config = dict(
    n_layer=13,
    d_model=256,
    n_head=2,
    n_kv_head=2,
    head_dim=128,
    d_mlp=512,
    vocab_size=2405,
    activation='geglu',
    norm='layernorm',
    norm_place='peri',
    norm_eps=1e-05,
    positions='rope',
    rope_base=10000.0,
    rope_fraction=1.0,
    qk_norm=False,
    attn_scale=0.0884,
    bias='none',
    tie_embeddings=False,
    parallel_block=False,
    extras=['capped logits'],
    init='normal',
    init_std_qkv=0.0448,
    init_std_o=0.00878,
    init_std_up=0.0448,
    init_std_down=0.00621,
    init_mimetic=0.7,
    optimizer='muon_variant',
    lr=0.00964,
    lr_mult_o=1.5,
    lr_mult_down=1.5,
    beta1=0.95,
    lr_head=0.00828,
    grad_clip=1.0,
    warmup_steps=200,
    schedule='wsd',
    decay_fraction=0.62,
    decay_shape='linear',
    final_lr_fraction=0.0,
    batch_tokens=65536,
    seq_len=512,
    doc_mask=True,
    train_tokens=410400000,
    steps=6263,
    dataset='wikipedia_en',
)
Each number is 500 + 40 x the weight over its row's rms, rounded and kept within 0 to 999. Layers, rows and columns count from 0. Numbers have three digits each. The size before them is the row's rms in percent of the matrix's.

# layer 6 MLP down (transposed), 512x256, rms 0.146, rows 415-429, columns 64-127
097:490498465522477503477527505512518522428460523427523469484521496478520542495457481400590467553563496474437482443529535505518464519477445508487466484443481471430552544461517514466549514523499484
096:495498452524534384428494471473445522493492529449466537471454591537560516493494506537532433497504456526509498483552480480523517522526466450522484515489528483437538491459445479433478447606516537
099:503534554470551546460572433518508466477537507461501562511528573567500467475512372495544478522529569475458452477492515424503504492513480534563514523522517467518530428570478512527503561452466477
093:473512490489453552527490442495524436510477508520583467566542538510481526546486527540536552553439494467474555528550527466486511505481468497480451491468507504424480481533529553492590455428471413
100:530525416539492458459533457526466471523499552511445488441549565565471461526525478533583502459381550568493517488525522461567448500497527463520509463517474526430458563507487429520480442473506427
107:481434499495516491480498479461446549502495437601497437564415540513438432545559538517509518398463556508510503490441540473487576483557507514564497525529447482532541519474477447491531463466489549
103:525501503420422481451579551478559517501456505487500442473469474552496557478582522458500545500510500530421457537476448509432464485564475466555476444432488519482454539420444529524509527455485582
098:456464405597483485482550492461592466547430499523509461530451428505543477498468524539461518614528525568532495519602501503545549456559458472470472493534546575525480496529491521487570471592464499
096:472525422483513466546440507455564503443506474456531475502549512593496479500454477500453554477580506470523564573483461509485513551479439489492520499469505449554518506420413507491495503434489516
097:503461497496521567582553515508471576576481518588534493501496499445479483540522472471508512484484517444517481548515581551509526466524538462516473500469476483482562529484504519513500516517444515
096:472522472484477470460481503530474411428543551447494511463517454456497426453421551464534458482499448521454459483487473455486455542439475531578456509416567471476555526527463451432514535433519508
100:450565482474553590564467469407520519510493516559488469473484528555551535512476481384525515463509489448570481472474500559540447488507524525555502491578498487509553495576519519430489505616459519
104:401466496569504512588499526461490584465488508555457504465516519427476427515570495483514474561441439532508436535441516559437510484507546536457545529506483532458511519448548436539488488503433444
106:538539446535538493469538441541560496448499450493504523423520503525502572509558521492550494480529525487447538467527428511462525466511515525488475490567507492492573470523533485440544519459539482
104:459486525498557527488439513528593539449428460551506480485525446484451486460505463530495552493594584491501566520457498440511506420463517525528510495450544487600511555493517466536500538481439493
# layer 6 MLP gate, 512x256, rms 0.138, rows 416-429, columns 64-127
098:508511444516521521564506460475483486447439474444548478443454377490504570551456543565505544504502494525541493442539555498462518476466495453524590581465505506440459500503531532548424460529521414
100:478465464486523529477541479528527469542484524517480520449557553553514528473489506440499549522449502522529495514487521539500496429514457525495551467526495542530468436504433485494536461494532459
097:515457508457493476557480485486502549536514513482491522492516506504506539474496484492487466475552507569500484545439561495480494552539504436551485474541434496490524477497543502526447440583456528
099:517454548518532440452518402547450445500512520533487540559470548519450480570486443550511522508460510482431485502482473479471512500469550480538534505519541458555517580516413492474493434465439453
103:525443429503499585476528533502434426463458470502587496478485511511469462456508511522453432497534506563506497469485519449568456528504473488454426569534541460430459482494439495570585542538539525
104:472441481496480540525454520548547403483555477517567457458475573480509512454489480458495576547422514438493504530439498517479485477454519483469419479482457458561530534582471532474487539484431537
105:477507480449545422552512469519460491506520537492458541493495521535423501462497542601548547425426482402505501535475475549520518532472518451470559492531465448489535492404471523540519492509518453
101:482499500420492529556423596553534563422486552553528564509466468504519488535424485496498537499565518514503477530501518448504545490530503522548447570500558479475489525522478605464464532491505499
106:483547532529586539549565520499495540492524579421500512529462573546502538445426519504493583495533555504554464538472533514489544529593547543517517558489470539535496515527554589481541478460483489
099:444484473452442437504554433476511491474498505450536484553497516466530510564482535499566485559514484448494552466570517504443538550483607441505495461481503452446429464448587487409422500480505539
096:474479484576489487479482451548562409462544436464499634523519520514490431509468480491490462510438483500443564476457529421515552536510467487459461525465521504493497536470483462549523545494546497
103:549521580544508472506589421521478485533522499494509460583537481565531545521460471511470506523461433507492542511523475429505473463550524512430508529498464501467532479503540471429507433565525554
109:444580533516490513515553490467489511489512518460493416589530434495519498466527526496518448489419494515546427584499458483589508467443509503501542501530521462509517466500495503560544400481473490
100:489421499559497488481571568513508506483506451513559466513498586480487467524439458538475515483440469540466489507470467529554525506524515468484503436422460447486456482580536517488440445502546448
# layer 6 MLP up, 512x256, rms 0.147, rows 416-429, columns 64-127
100:568557595428478553534462509528523476514492452505533547561526447467456531497539597482483540501484543515490505495448504458475514527533526576495570456499490544495420513520554507479534511431490436
098:511463523516535488533529506489493516443492453434408519461440535539525502469484440456546527532562421457565487517505521566485503546470497479505516524523542469508525539442479460481456430538483474
094:473545462489491543518487513540453515445448497488426510479464498434530506475487506492483472431472480533516502503471500495482534513529528539478474464531525476526566525512406480528488511544524548
096:520539578501535521548476515495455490500536546475466438538488473513481534473456481420489466487532462506509531448524546540484491461517418594479500548531473552454603488505471528575587529475437484
102:567491473495535488528558560496524482522487486486521523447509520551480479537524461520491511542448509454492466490504469519435476513549465518547562525495429584488515528499519532472517522438459488
105:520517475477542514467547486601496550525479492476484447536472548447466446515500545535567518524485474513423457450508555477510517480496430559496557565542423475500515506475535522413509449526486440
100:540424541485494535568484408487484484445476546563541551476484487439484509554484460510548481496430475499539528534450473516429445491455568495491537505459482478539530508442537468476459585475559487
100:460542583485481478499591477505491514476545533510482488520466479503492499443508523470534484392473529482456495534461499526486507508471501527516452551500596483458475458490525531562526571511499575
103:533496546432536501498448458448515464423503473499470480552478539463559498514495574535504601532443490483477473443499485494513455566515532450508497501478470553523462595506524564501487467513495462
100:478564582467509484526476522516493552537430489422527462484446496488491559515516508493573539482484500521505429502445490500512482468525506532539522464471476547497514488526534477453468494556508486
102:508516549519466517573529538512496524458552545521514476505454437441480474421484475502537521496549462491470485480463447544508492528488516472510493454525440539558492566480567521513479448432533577
105:526565505531511456459526503537463457546501467504547492490456430511549577478484488556522520532524553503402478517504539510482438448440473505428472526519489520504574500510529545465529467537549487
113:482507465476474455410508449435498426555547555503566537528501560484510536470456535453431406514474590558478454551512523455555513461506493459504476504483483489507486535474444528466530556557507439
102:491520466501481463496479574459512425497505547566457508508494416528594463520515513483570527494507497529500539406491502471513552528486476543551490479434605470500538511476514525602519455534506503